From a checkpoint of a small transformer trained on Wikipedia.
Architecture: LayerNorm before each block, rotary positions, biases, tied embeddings, attention and MLP in parallel.
Each number is 128 + 24 x the weight over the matrix's rms, rounded and kept within 0 to 255. Layers, rows and columns count from 0. Numbers have three digits each.

# layer 5 attention query, 768x768, rms 0.0622, rows 735-762, columns 256-511
105118142101148122105118107127148155089131144127127124101124102068096151151113135117136124115092111115154113131144144090179142137095118128123124120140105101117142099145111112159163159127149147160157134148089130167151144136102134143141110156153117113168134121150104125101104134091169110119138097112119165122095153117089161078116119097109091092156128171152118110120091139166140176086154142105112140098095153129147095122097085123148113133133132104117099154137104139133124118125124106141142140148127160165157127150089148143138105113109105133154120129154129136176112146130137108118130106151132087134093133118126132145154077114122116177152179148137107091105195107121141136144164147085125116132128099155122108120158132189129162084083127130135155142146177133161151085108135142
114116127149135165107110096101141117089135175123145108135124122140108085131155128125143118130136115133158167136132144077141108156117121137162185128123111119147125072135154085105146123142140089150149110171138126146150098154126161118137138108136147121128073188093155116127124117135106118103153139138092151121183188127092105144135114176114118139117127111130119158114119140084122093098075138111089101119130103078128091147109120121135110092117142130084158130119118133089133121163124102076122105106083139171123093133133115082128129108129122135108175099110111145129148138080117151148132123099096125133104104130140181132132168189128138111146120171133118088078097137139132164125158146131156129160106106091119120106093116088152111122154086133147103094104118138102112130135127106
151124147170097123099171126144161175129110156122125082175165080071181138116152142177133163124156112163099118113132139137139087094198158136106117164143146094140155145109153104126113160137113070129081103122136097122123139127087090175135155108117090161146150136097138159116172131127125197147126127110104112101122120112114143117085152150139108100141166170099156115111137150107125144061127126078132178152123124114129150112166157161105118101119154095135130078095116118134113094144104171127130148134103160167147127159137122144097114117101142120108098095098119158168149146157126139113130139131123100130136164112145130116092123107158123130091135124151137118128122158118119104124148097177136142115174083128167124169130139138125087097159135140121109128116145117093133103120123151
145072165114124105094162120135193137125136162123166132119133128075109137113135177115152116126082109152132140114143130146123131109133123180147134096091137116130153081160141162095144145164134144114217140071147146139116153108148133167094139123168099105128168108146081126144089125127074123111111129120121116111084105113125118125149127142146110152109073115136111154137129109154154107137089109133139115152122108132146156071137126151135176145156115115102090138143118149114140144108132115092147114122163124094130145111135095104157122094153177082143164167133125143103092089105185178143105138120154113109109095075113148139174095150097107126133136110135134131129120100126094088118132095158120083117110154094068123105150094112105127128118082143155149133168107138126110126175111169
106116088089100146139145120103116140140145146108122138154154136130105060137119105123119140131162185101118108152115133115124177111133144163154156144155097110144146120149134156106098132114112119087145152133129128170107106129161179177070121096114130121084137078088170112169130089121172141127131087159140113105136106150160130104121154119161133121063130161142111145129167123132157110156149143131098116143115101184089117127173131141147157102154121141103118111137107144157122117142148129128104151137070156132146117113146104110154128150148128145140153178137152112106184164143127127113121132108128153100138089114136142077112109130125146044125105091134103103147118146120110136134117127105127122113147117136152140087178124121136096124170104115120157117143101128104123132116106138
141128132150106123126069118085142124114169115135131127171134123171138121110140114094126154108115144106151145137146141136122095131154099135130174121140112113120129102165144107123132141151128099139106169125135128118137141117112119110109103093111085124115092146147107135093112092126132131161148151123116125161090088138141076118104147092116129122134143153097128124148088147099150184117127175096179127132142100129152141198114161140089089139105131139116182132150097163104101096062147159111111110128168159132083124139133120120120122115172123134123120165185144123157109132119126128142115149152128117085107129088171147139123119151106116154124136190135123169147090111131180126138162163187112144135123106143096119151078131142122112162120139143099117103133107144121121147105157111
102111110111138101145113086125169164111150142128131149144117104150119132159112111104124143126100147153130142142102130121129117128147133094104144120115133131077127117116157130139123136106136127105156152102101140093120168160162125144107171086119135148130104145136105147108130133122122160145143137095137078137096170152109162104154142142128113101160126117092158134112158081117135113131089133133192137134137121136115136146132135129138131083096132144111105137138103146130108189147107134109122097078136125138159151121110118126155106110099154146146120075149123106155139140112151118089120139188132141105159142129140168104121120112081170131131136122122159146117088139138130082116098113087141138115175101123137114171166121074117104143098161117116161117115132094153171117106119175
105144136133118176178126150156177136143186120106103148096147116146140142154141116105158117098134127140104133129149142149185178091124137178117130106181130161131120119129151155163131102107140156117065151102136095157113099137099098116160137083116128124102096178099134120157118139157160148099136118126138150114134139153164095135130094091147102133114125111086101137105111150104117086154106150146118146086117144112160144108131089115142116149102111139125122144134152078141095162134117172153168107166134097137130142103100139123153125137122082081122126128129156088149138109164070089097134098109088136112100107125132119115137162136101102140113081125157129153123124153135116106114129085140136075083084122123144099117129112084145100131153168132117129118112162138138130140133180144
122179143134126103138151115155131162134139113139109115096124138163117164147149123113157152127087133108115114114103138087108102168119094159120112140142124110097077118056152140151097136112132145145115093166126106100122095132091173091095063153162115140134106083141068130102128100101117158122136106143122101148155116159168114141087158135155158129113188142111106153123090128077160090132152158124120086137102155111164093129152100131170132132117140081128125123094108143169103131123155139157093162108162121119103107165067103129123111119114139117142154116132087124165141137140126097100121114150092087131156126104151130147126125122147167100094135158111124111167157125143134123125096110157124143106111127122179134115113102127080144106127120096085165153160161142121131121181142132
126123171097113095157135114163144164119071116064110142115142130156189130063160099130153158139164160173112139120082112120155120131129142140078135147091114122169119140159138108130113145121130117142114122117115186093148134131118125093164150149123123089192133167119127153140146098184117145139127101115130112121112105113120141137129131108119084153181170136156093105174150139137103089103108136172148130137142164142119103124128121110154151089112117159123115139115122123132137121146142077123125126113210126134106107157087173174154139111137120166119138147110181133092143118147141117153112106163129146216105106127112137131130148142124128125110157132133145130120141135074136105129109110151123090118122095134128099100110126144133115131112112145100068102111105128113140141120163093
155105112124135134124104099143145142138145143094084162175126138113137082107097152077113164156144126134137108100133113113105116114129108124121119130170138132158117111133130185123137126150161117117110150123080100138108161148134151109142128139103133135148105137081151185160135171114136111091099157142159119136109095125101098127136125110147135103121120127139134172122152121150109100119128172153150153122096096102114140166134163127100107161143085137106157168143146139121114105115079144108118065118123128108094098145155148114186108184102154099123124100107133106097146128101101123129080115107141111151143134101091154140130070142109120142134123133147111138128133104145130160128127171093155116176160104101090114151131119144141140069112117118116128066137128078127127150133139099
062108086149147179143119166101122125124090103145061161105092160110118148150116102103097103095076122150152157133172115140145120129145171138149129128122148154141140138153134150133128098128121135106085098077176111161136117137134084164139133114141147128127151149156143063139178117118115181135144153157130097113099113119155094159131086125142119097124126122107141180116116102118151119094101123149140156172169164136122119109131153110143074111142127125144107109205170144126099119096132098140120147093134138102127138119102132116134130151184141140101122145116114134124140177124115152148071127183114138159098158147090156060131105142159150173117132179151130120106153125115153094157137141085124115094148153131120141121158147174123165120083123136136129115102119154080125150148107086
162119144140123128138088133128137122146166113123100091143141096126106162102096176105115117179118141153130146139144117163132150132119114151128125078097125149107136136164135122175156157086119116133138172130114143076115103108146111102134152146122103095157135136138135119158141135105062072114131128120141111124103128143096120120137069110103141138147085133117141113115127112093141085157099108112103134164145158133139144137167143127138144109145147105096130166109129139140129103105141171107155096091135168144130154125124107147131117170165113121082166096126145170147104116131111080112088175079105132126146097104090162105113127127127143069116176143109073091120110127121154111108114121133099159103106110148071186103117135137136133136134175139131141140128146118101130112104142141
123109170135154097153165144100060123109155133139129184104154130139149106118096102123147136127089080152081157173116145141173105125107151133114085105125134125123124132127103171134121174154104135079139134147126112152115117101150086112148114122119160132160106131078121150138155145141141135099103126140149141119070097150166108184130107104154170168096139114124120131140111106107145106122109139132094090087090086123157158159126119103129129103112095091129094096105078152118136093132173175111083141119089117135150136134149116101099177094154128104122111146125102083157133113118096114112135085162147202118119136129121091113089115142171114131142150138138107089108104133151077156096136159152139121123112106145174131158123153100088156105087150146114142142169100174090108119115165131
157160138123101098145116143101163118130145113091067169143122121137127096137114109124153157179102177123124083163145155078079156137113154125135116112157077168157134128112119118120107145170163157113138132129087161151140093094127094102164139132126131117114124158146119093154123110128161153130154133104130139151158156115093128104091160066097123097119125106150121069107108130127089129139078102143150143110119162100116143074159150155102091085110130153101138094133143156149111142123098133111135183183121179146177105118162169122132136089131146163137120097133114192121129129147129082142140133145127164117127100131132103090116155115127060133131110201139138133176096088119131135127151065104134113098154148099137084128122107129099118103131081090108183121136179133131075144094146164
182090109117120174112163147138136126154110135096081146137089130166111176160107122125129104132155132135171151103148115135127116154111139115127125171111116085132154102148127137119142115097132149145172148139131130085116118142130144105138091098077131079091147134117092135094150140167127153139169140153132092117122055108124123129104137131159156133116117137161145089128144104085143152108134110080132168123068121153119154111110119159154166098164100132106115110162108148105155123132131162142150134112105117116116146104132134129136098079149144112150119184138144123118176170111178171177121149162133084105125116095146110114159112172100109121140148134155156148110101079132139129170134113108127102140141138130089156105128123133116154092154121122153109165172079151087060106108123149
138104134140116154145094091169125121105131117132124130107161132138143130169103087104138149060133138121104150107129116113090127130159138122166207094147141137109126138169142131137111133176142124127111089126148064101116143177123124109148110114110140084113096127124154103132102134101135103110156109182145160132117121125132093129117154130094094125108167134103161147116142198122114167128127133097115152147117131134142131143113102134188081105115105141164108095133122105058138100111137128145102091099164145093122115070152142109118133169120107146113126111077092100101122101140157094116093131089143140106115135111085121124137122119139129190091131113159137123152176093126099113121141142096135116157124098152111137111109135158131102134114126127126123111140151151131185115108156155
127163138114090146120136150135151105140153128090122175087133121120145119116119113117073101144192138140095130108118147147096149135122139159118140105161075096137097153112108144136129104143126146091162144069102110192147133132121172118105146153160104162185164112115135119114099137088152137144131087146166142147113142095181083088155096151198132134085131157136071101143125147204119099113121149097113107123135134093136133163141127149124134154166096119110129123104127160128106103145104112155172137143138087106109151131092100156115133131084154095131105105065112120200138174140115170155129111142164130143105151108139128130138136148127149100093147088120160093110130154164138124098155145124118122085116120114102129137106116149126106123097166129172190148130117137101154140113090100
139114128161095154152161134141101113139112090136107135130107113086171086123152133142120107194167145121127132128114098121125108096130116147117108073141131137127113141105122133122097085114127112091170095118160132147116117110156143152119167164102129153128147166145108122095121118131160105126166118155142152093112116107091127143133131076139105148147158113113152119135151146123084120119109159110149142130100162119122176164152121122126139089132108125091157109087129155093144136142135192137140128110109154141125130130114150119101134133079158125099098094144147124133123116157104132132049147193146107188092126125109090079166130119132159111097102153174111132120142152146158119114064144138100158177161159133122145133078166090167081123095143110128133147137146160098108150138161081
154100159137164116134140085107137133139114100124129143137118136120106183085141117129128157139129166117161139121101114061137094133145127132145094115107136116086131127106138107142147115154120103156126120110116119135203119114140077160150163103101166174140127146163108145122149118125086095130115149086074183128117096101122097123125161094145141129123129122114142101118160138137146135131151083094124114150094104142100151129103076116102112108150144174168148135193133096165200140043188135084108118140134108109152128154152127079121081132134117119084177148111107151141099114143106147121134153120151134126150106182107143124162115142127114155147122098166152105108122147131112120128109137131133125138108109092123125124139160136148136142094164121105135136114117110134125138170136093
146121120156136109091119118141130113109152124148146134087137158071129114088128151159107094135090133119099104123123118145123104089126095120149083087118124074176128113119133131124151148147148112120093164153148142158136132145147060121150121074069161122137125090096120125099112106156135110117127157123153149142116123119110086135083149154132114115165098103141106130142106159086176116100145146130095141150154103152125092136115143117124161118163146123110099134097109135121144164141136097142122134121133111122124121179121091115147135158118149119151154100131132130111101113123115102110117130149121178163156132115115083096084148110148142125115145125169122111150127125141153160100150152128111087083083135146137085114152120127118100159178078123143116111182154168080175135110147117
122145135111099153143142097064144130124132115136101162140162142137156180117146135154121130154137153106079157116099115106075132165148167139153153127164086116153111083126085150122148108155136119134153105124139181078145169161150122136121139090169123115167119130140119095139151122136108102123141126142123120132111120081101119140115111124190120131091105134158129144072134116138103104130127126132148118113094117086096126151135099167130151128092109114160098138102119133122157114121177145098120129077143116141135161135105079102155143133108126060096076097111136113088155152133095113144125128128126081122109134121124123120121124119158146149109136112185064133160173120150112165151158169116106092134122146129082186104129135122129154128129106119126157095057117103151146200132156135
166142127169109150138107102097138092130143117113118091132104129104102123140151147116125101125091113127166145118082110123138145134103088167117133128119153125159123133131094137141121138136182173150108117132162108127179143168115157090139158107099065142151147174072109102170134152162107155115101141150174115125097139114159059141127132119158152156108182113115085113097163128103139084109163129150124115123149123142096082133146100148120162111109149139130155142104121134105137097189168142143123088173131116165107150132128171137132142138128147142164119128133149108136095131135142071089136127135105163146125122129065166145134155122085134154134127139104157123095101114149141133107153111099103112151103129130103161107082146124166114118133130126132121138142110136082102126134157160
119121107132121112128127102084106127163122115156156128189141150124157132104153083077122155088098163187163125189191163111130098170136099171159081116155138141143148148109120135116131152145141088154166098129086159147110137142119106115122106150106142139095145148119151106138190092120110121133133144088162191124096113162140168129151159137125133143089129099137115078156149107144147149125143123148137119093157117129091130087153142171111111106128141189157117112121141160126111153142152114138142120122127160118107113142137134161128099138087119124124161071173163167112139149128139106115153184148100137127112131118078123162117169111122134105135132141134133152122090081090147111109136148149148143102155108080127137125105142122129121089109158132162086137122104109165183091131085168
130099137142142133171096136158140116126146120167111133169090133144126107077105156172169099118161112089115174111116146120124122160132123114063106151141143184110140146114117138124118118152109113126129090117066128115143102098151114129098107131089152145138104114122124117110144080123123148129101163123093125148077156169105160132132150131133160169102109137106097181112143133147121166136138094149134167104044103111119121115140141119107111133115134132117141071153113141111128142113150102143137109143148144110144146145140096158093057123161136105131119135144136125133140076125119093156103131155134109100112124112165140097105133147167105119124101100144142102141126111102136132160131133105132134098135115123153129115116106109161137160107125139150135156140140141137137178134104100
150128097148127154122092141091131126144148111125127160120162166145142135101107182166157093142106112110127126130059151137162111165169160150118186150163144145140166139095133125116154105097145115122086157098102138124211115091114130146092153165130131091144144114116150144124123112142184152111095109155157122108115162154109141123114126135171129120148109148082184108144119141096103130127123109140111111118151144086116132175154133059148111090104122130143142114121101108088095159080109152120111118112154132173128109148119139104068113128114135129149132154109103138158124130150133128144155097166169128122148085111144150120154140119146165131133147179098095136136142120101167115135136165056120122091150126129148141135147119105134156158137106133104151135118121131159149105140167123
178143146106115156125155158109153160151109142126159092108107083149134138149100076116129115152137127095117104142141154106119127117153146109115158135135121129121164128126137146091154135132101096104133108133145120117109125101145121121166148103100134160104117100117121124135144127139158118129173140120111140147097111125097137093152122097158131121120122112111158130087130133130116132164130121161158108151149149156125133120121126135102137112130078103145097110132096120153113112147095146123124113119141117119136079147125132151107115119099111115100126129147116104115096113130101145121121150124121103103118136171096128100124142132150157127136151135131165184166111133131112105135127116156160111127147109135097118129130123141152140131094115127146121122108139162127114132123160118
128170114121105120119169117116113114143152132128180103119097094182116128166099117116118100118141141119149151156116139104091116156140167117159104114181134114151154127116149151113142139144135133154112126127142098155140145150145173120137114166124083115113110130127100134113111136142126113180158102165109114091094132112151163120163125146083129183165141097135135147132118122129174171127159124130132114141129102147116102077153099084134178155116082122106139132109145146095133102116160117105119160179136078103090141077122074117100155100153093151162091135079136139154104149128125141114138165138123142120115143148125125120123133105149159142111149147132120119137158140110144150107124122152141109123136146150097096116140118154147105145119163109144127161108119122136103179130121148
# layer 5 attention key, 768x768, rms 0.0624, rows 735-761, columns 256-511
116169130120141133123135107125182141107082142165148118151160136102148106158121092129107108089157077123122099167137091092170105104119135132145127131188089135111119094165139124123107129175100173118151085121102124123180093108140123092133117142105145120136124126078120109130147163126078099123131134124144113154117097106128123145145150162138133113165121143105126136176094142117175133099142137158113139151084130152118114102096133152156098124094130128126114139122144146161138154135145103086112085119144179113112117114111137119078134137155119126142113098133142143111143116107137091153118127139145110124142125088168109163116158140139139144116158097148088086139116159128110102134110129096154141136122136145114121134163129113083111104133099102189106096095161134129150137132096118
133135205158120133106101160167117120151140151132105084148105125125148111107134139160113163140170121152115167122142097160099121117130129089124129112113134140124087097133134156154188131115107139129092119183128115132145130150120141136107158137117105104111128103086113150111135121140159126112159157092128150147095131119136134076104097061132163095103112072123147137122138112109122128182155104147128103164143174074075128138106085150137095109103134154147099125125169148076117101158165125092129135116103115168130133143126167131125152153128104130155151131143166142093103143114152142113116164091151156116099138096163125089127109176124136135146169162122116166104120115112138121154134090140115151147105125111149164114147133155120102107084090118172118116100136083159141140150128135
160152130101160166120144139131125149127117143142108096183114135089181098131114138137130102132144147120089115102116173120138080179117126129115117125084127138120154108119116122133124138113140115151143125110113104115117141130122135120174107183123108161133145130092138171150102119128147112143136142095130115145177128095111180105112149170182125159144150114100129151106069151127162088138109086107076130162105145074108139125176169137159092149135091077127128161104113153108104139131074167096137102184133123130107121155084148124077136088150102087113133105113161141141157136146136166111127102160149141102112149142150100095117120087130105118089129139140159109093098139114160114170114094163118098097077136116155113125109184155134136132088118118152103146132152155124161160129117087
140135163124109139094123143112127159127141092152122150156121166102110135099122130083114132119141123187157079116168125092128149129151151119139115123123145126089108140143056155103135187126163106128133122134126171129130132162118143177073138086165132125134130090133108127103150119094152133133081171154093118140129092116102079117145138134104111140149112126124114116158094103128113175136144104118122117112117079168116099116170115130117125116116132201120161122132115124091088113122098196163088127143167156152103144098103128117188162099133119147145139138131125119101130158140165138109089140152138135157130097100123171138156100145150125126137148167110121107105137086168108161113133072127130146142170138124116142155173136089149110099171120122152119135192131133109062109112131143
124113127103154133120135166128147156114099131108114105104168158131148078126113079131164106144140111147154166122128138160109146173138117121131160134132121133106123122122093094148105146136124143068152158115104109113125142150157126125066118117129145133130138109131151115159156151124138159125161118110149133128147137144090171119110129149104140086152121168101172123128123124092123155133100142100147148125142157143135127137061156134134150096125137126106089142132159109137137054138113104166129146084128136131141122109159165094151160155150111132118106121133152139117152183124128138156162155146084133115104119123162090126145112155109123080092148101056163115109110103122137107140117110100107069125157123166167150163100144118127134108120134146146118134089076169116094097117158141
138112128142141100161115109074100144150103112153085077156104112130147107133152132146148129098152139139118096108117145122145127140133113126123114123112119128138163086123147106141166137153161081164158096121112139138096143060167147133122106120118145132083157134145160099141155147131158150132087101086176123165099135133085163112194135121137110172105196120125122153136123137125137105081120159137123155120127167125161129131161141111115131101108137072055169118100118162081146151137112135110117111111121157108155111098096116134151148128160100148157116126165131142099133143114140131105147139166166089139147096124129195095076122113143111129122149115105101135128124167108181149111126187142113098128117098088113143146107136125137144089129145086107141105121126135136120122169149161
177130103128126159112123100142146147112088162142162119128126126194082109130131069128122090128078196112113141126133133118118127143127092134150206121146116125142126132148112135134122134155152115139195117134119155139091107113156118111155131117158100143108127123147105121130104140112168096118149147150120162119130115122147124096104157112131107076072165093174161124093065119106097125148122101156119136145145157114117078129091150124097094089152168141121130153114160099164117132082136121124132136100149137165117100094135112118118143135072150116122123096181116142140106098120099102103151167142133138124172153143117184154131132109106139173115113080084151110160128146139110085142131141127135156177168101114131100126151146141127126134138075180113169098148076147105143094134135159
136134122150080154128131154084118130134120135142131172154131122107143115114127183151090131096090088173106152114114158127126145091107125110096109108170157162110085150098122098149175143092113110149058185145139064112145124085136143199113111129164124113144151124176119120138100123143141118122114117135135103118144121067147139162118141115122100138123143127134161103164152158083129140165128114097116125149125128108182135141125135100172154162126099100158140153167161095103143157106167149140109159164131122152110144119095127141115119134150161111120167131137169126118170134134065150053102072133074059132166119114069126127132153131123082113122132147122123139144115132156130085169146110151122142114117138131112112138143110153169162143166175188097111131071130107151132161092152121
127126119141144112128157152104158195123137143140106121108103127152139104139149124156080163137118086147155147121131090150115120148143112144110099145084106099132135071098204125148118148094121114132176098124117178118114150147098122164115153161172140156138135121122133121108166115120093139135146100128088147122141130130138136133125129104111099120135125128143123144137168148147101147116132135103123133150139125119132094128115121100119154124194131058116123191105150110136151133123120142066099125163162158126102104135117103158117099114115148096162132132092151164134135107127177084093103141111145096151132166140138123165109155141097127138148106172120134170152159125154120079100124140134127114096099130136154137141114099133164116117136108143112160185147134143083096115124101124
137121110116162134109142121160145154149105169132120109122107106138141164166132090180160097108152153116102135139110112158131143096117185110079137119109129125102129125118126111090110129135117144148183155124098139102142162146140151146180144117130101124107135100159113108127124094121111085154159098116118166138127144079125125129138130162101122117109150149103089131159149179129132116079140123122130068178175065111175112131148132132154135103125090089098118189155138101145103164134084108123113096156125073079135151140127181145110176126176078139130136133141129149175149142149136114128106121149149123159113138103130148128091101088168120133133118142107119155148081149088145099117119119148145131114153141144123145126147133111090133137137125120124113089142083128115149112160099165
147058104127116175162134117111157166110155144140143173143124148123168170127118131111143119122184139145101097105136159131116159129101107128134122120114151132167116130140118168142135142126094112087159114137128122114139148135094162131119158122160132143115110128099142142105145158175092085144163135144118148133114145087162166135114089134141160116165109119132094085129100065141097099127122130159147147159144096150110141145102110130093126110122129129123110155130117155178086130138168079123106170114104138138125107155113109154128122131169160111121136146106119107149091152103107108147163141156111101153134119115087099145127133120155119129131147143171096136169132116132137123157117124103129114148140179104120131111142103105174122110146105095132096115160122139125118113111167089
153124099140115146148137150108161078110105102154153124088115121143071156140088134129127110132090071113116109145146134099152160159075167160122121067167065166140159129124094150142135112152106165148110129132167155150140121073150136132151113094097148153099167081095159115115110149125149130132110115168120103134074127108136149090108118104117124103107115170163157117158063115152112121129123167122125126121089106134131147161143172147136148173132140144129111129183167097133113096135124127149085173119166140091075114131148112137129110133123039100124101141163154115095111148119124072152075170149116113136147089111129135129155142090146145161123136147141134139116144161124107109091138126070117098127117146135130127110099132131148168175089182161162117155122140170147115141114164067
134145193119174109095139104150135134143151150162154142119109120160177126103103143130173147139076133131116113126156143123143096129142137095107101130075122142102128085158128169059135131173110088135112147140149117075125068143129120125146105128146138123104143149134151117181160151115099092171114146160149102135103108114089138121136113124097128147128094111120131095145140116160099131151122126128126150132100133102167126084115150127145131112127074098097090078126140123169142109127199162117146124106142179132095125173145138118139075156170117084137175134189142137108089177143165132140110163093163134122128120098142133141108125125135154120131129118087157092153148155087111134107150126130136106097111145109081140110163136104122132127162141167155163028164081140138166130118132139
128135149133124140132134150125141102160131115143178144115151139122129152140082147167149129155131081098141107082154135134093145100158100143088145179124155142108146109103183132135119100165157127087074191216122077135113176111116128147123121055121085139116115116099128135111154113130115108134119147123151115150097140106140148139145117143136152153118195100179131143161140122135110109184104130101102108126123095149099150147107107099104154131107137119098143146131112149106123124097130124146125105154142137146117078085117105106176110154107129113117131114081134140138078135140068123156136183089153121131164141103123106138173124127126086133110170075108153114139153111182097136178098123144175161112143120134161118129117141170121122144128134155147103127153106136102150077134216145
077123120140124080086103154143128188132119146140173119118121116126147133121136120127160124137133095091088132176071144086093122105129176123101081113117076176067166158114141136140152109123144115089096152137106143185125094125107133144141113139131113141086200114141157123147148123171150115160135155125118135201145141163118146166071132089111118130132066171115132086086073129158177125123148126165178128143087126125167133100130138167128119110145135109115165114157139157126116132149103112145129135150116186109152091100179103097091131103124103143147141153087101134129152141094135093126156108173173091130163117150108094134102105132122108144110107105131154125134080139117079085182109121105116115107162123108122182156110123152129202081122157121175153128108108122135144095147083122
142152135113131130146181125139121127144105134106101141129104161151109138115148144117152109142110104174173178136096125155169112092096110131103129145111104155128121117129140153118130105136132146110190097095126121110124106113140124133126083155148141068118155126120096130118185146179189127128108127126160151136102136104136152135195134130159080135115135101160143143086104075132147120154129148111105133120116122144156128123176115135173110132094138104094077136104129114129095129160088115176148107086100108116115174137116158103133148091122087116132129131111127151129152132118115118105104084125138110124137110109079110109143116108122139099112124165139153114120135142120147108113126122096143097130162094134077090127125121111107134107166179114136159167172108135117100119077154120
124153174143133177161113112119110133094159173166162137168139113134070170139091085116142149085102122096115129145145162125166145127106123079145144105124060111114115159126115087131099161153128115091163154161152098156148128151126120141116152052113156117115148137113180114117123159129120146137160127097119117141165137154118106146112171134064138120149140139119106141142115138161127151120116110077126133113171123136103111085101139119120111150149089113122089085144163126075153138109112111116121159099174132129131107096132154133140147141155171142083094092125124155136096121132102139059105115137089110099154116102147167103135149094133120174118119165099117115139154117130118136134089171147137160141137127112085141118119157106172114165193112136144139086151103143096163129149147109
165133143181114121107119152144175132105154084090155137091101121120094143161126151113120113115138120135096146151133148149192116153147120118141121121153136150162084169107125123107094091133117161146149083121123148125142138131088087129145156082089128136088117128115133092081142120123100142159108110128151141119183131102133155113114129138141105145145127158095119119153059123149143181156143127126155132105140108104102090173083110129122132151148167120114124132128117145103139171131113119123113104119119120103121121129115100150086139156141143099170116140126158140151124177088083125171136108126159205147161153132137161111121199124135149169101146125101137108123097123128138078111123127101155136121132132173092085101095107122099144166149145167150177159196122117122101109134157161
157118127097125145088113131137152167159121105122094091134085113075169113149144084125139111107165153104061186154151152148133080090123137159088103127088128133101098161108177137117118141083118083119119120132166188134099132101142097098087131132110113197142147171112082113101133109105114120164106183158110224085126098117090128103075127106135076148136147137089139129174175119147114165135151118147095126165133148144145113125100113115083122123135172152130106101155129137167154169097097130128126114131111150154102133122164167127101111140141121116124140099111116126122097141144116151088122152113151184091136106122140128107127112148154102073120121154140140127152141085118195114100113152133107144134109120079133119111130161119164115127151088112147109086174097117104090164123171109
149115109100143141122116157129130117144141099159133137146118124125116180115140126085100102131095113116092154144107120090123146162133179095139155093134123152119184137098130113161123072146111119164182132140102181165125134104138152113169139139129127142079167128156117163116128138133157144129123168106105104141123117120158109126119147125121160088120077121132108090128154125139099202141150112091112127129101160100128145130096128108115147124118161120123111146140110109193167119101140101160076194138109151100136126134114157095177151158087159100115154095106127134173116096096136077118137101093121131131165116134116159130140131124142149140126100135146149122130166082119112109142123101154166132090117095150128145107153140152122147112074152124122149192119154127161077091141114134
135152145119150123108100178144110130167126127131156097087167116083071118127117081138122106123074118089147148087160130091147110139145127115150066124127101124093126116109175133148145138129165150118133138199144131092128113100123130097192101098135146115124099136162061129157111131108129152144126144089105156107119118161143047114146111125106131100115136156159125117141186135122160103151151095161159152170138140096109120080107122108098122105143103120087138161072176156129117151139111150132075115140148133107133118124108119114102156147149119096146156113134119157154102129139160165122089104125093160135161149167142069132123131162186141086158123128178163150111098126133101168130123152131109106140094136149154125144125110162123126139131109089122132096123103205112111139108080162
085111143119136139121127125148125107120114089164109141150151102123178144179182156175147150124143142096133136123088179126147129101116119081098142095154071130131151103167102126153160137131169109121111108102078137096110127109160119087133098130127142135133156141126115122105138126143131141116163158142145127134105088119129111142109097153167110109152095191136183117117135153124135124158141092135097146148113095106099140153154128098152118153126118110145080093090135110111138147126136113105103168091094099147113140146100093113132139104170162079140178103132134097116163163128123144113130118144107088156169115152126165108147155128151162097089133171125118110157149142135109157120131102135109113113113073081071126167145122122144112129130111134089135109138137169145182169105088155
159113132116140096091160133124146108139185148144089069109140119079134141164133106104101135133159139124093151099095180169120138090109107117090109137164138167120141119177136129103139171154156070140165094138175137111208147123121141116111142102134141088139104122085173116117139101162112141143169088166169111167076096124135144123112123131182127120117103121158131096091117129141108130111108180111126097151121151094088157118113127186138142117116129142158151111114163164082124161117102127116142124190153113129059144124151101093117121148150096114128122130123125097153175131084131141197174152116102103127131128116146165102141098162141134107171119140113123134074083148148134110135157110105125143165132154124106114094124144147114134138140079138115140158142148117138122122141087120
177103170127135112109178106161110119129103090130115148125117103113149167085141104112195118090131151152126079130177114123124150134136126142138122103101113135133168116125101146121135129101127089163102112151106141079124108105157133142144109119133187142080098114156152111146157105135134152158157136086114153108097166173130168143102156126128102126105157116132147129169156113156155148100165112150097180151111177145146161069197145145133111129098127126144129170128118159134107119108106102152107131118162132124170115126119131144115168103151110160117140129149126119059115143144137146134134145106098112129138106117109129145124106129110120116127099095128140165156132112118116137121142132069189109174159139159128109148123112112111208154100106170105126128066119098154197102149151122
128117151090166099116114126120101112075107150088146139107152120093137150113077163106153097127121107115081125133135162105138135098138153128104108158171115159118123180102152172150144156172101131090082133128103105158129174140161132091102121134140132114150127112148166152096130114104162134115119136133145122125120165126134114123139105152149107160064160105143151114101128048134113153103121138121118162133116143094101175110130113126129111115118146133109134109131124138149086182131146156089142160157134131142150065106104145093126141137140145131137151135154147145124160138107127127178106162164165118107111122132102133085150124121120117115127118146094139145157115142129106140128127151133136129110141089141139140118138143123125126107141148096130152148090111126131138150152137127
136141092135109195128133096112145130146092124133136069086137105119099170133082148156140105110096148088122143156128143135116171143122125160143147149134133100146148167150109102144159144120117139156069122146122143091122131066125111102113158123142114088124173134127157103121131123131103136073103163137165142131106211194145096103137117095131138139134127136137145106110119099118118123151122116119147148092121150146158129136153111118101187131162144123121144101113127118062113127130115153069134093072110141127151107115139132123101102156162152164128180172144115122100163136134149128114195139167145117119152141080121075134113144109137118173118170143109122159146083118100117149159094152146121139139112141123139118124139103121125121127129118099074101165128116136149119121124105120
097126117111079100152123140123135113135073100182078078150127161167126160139121186114108087146123154143194137149137125127096130104123130139136118116083140095144121114126148107171151142099144097113145108140180130145104123163123151086132124104140153168070123133151137107113138126163150127138108118129128130145148153106096156148141116157135133116090165134066135144205156137127141120152141143111153096100138106148143111149144115112132111161102160161109111134136119103129110108136129140145121134143122138128131136120120141127125153143107150179133112123108124147081124118086101150093131179087123149099140145078155123175140176141152117113122114127132126155117137098095124126128143126122080110105084115101119146137127105100140124138126068121156129156135117132129122168139122144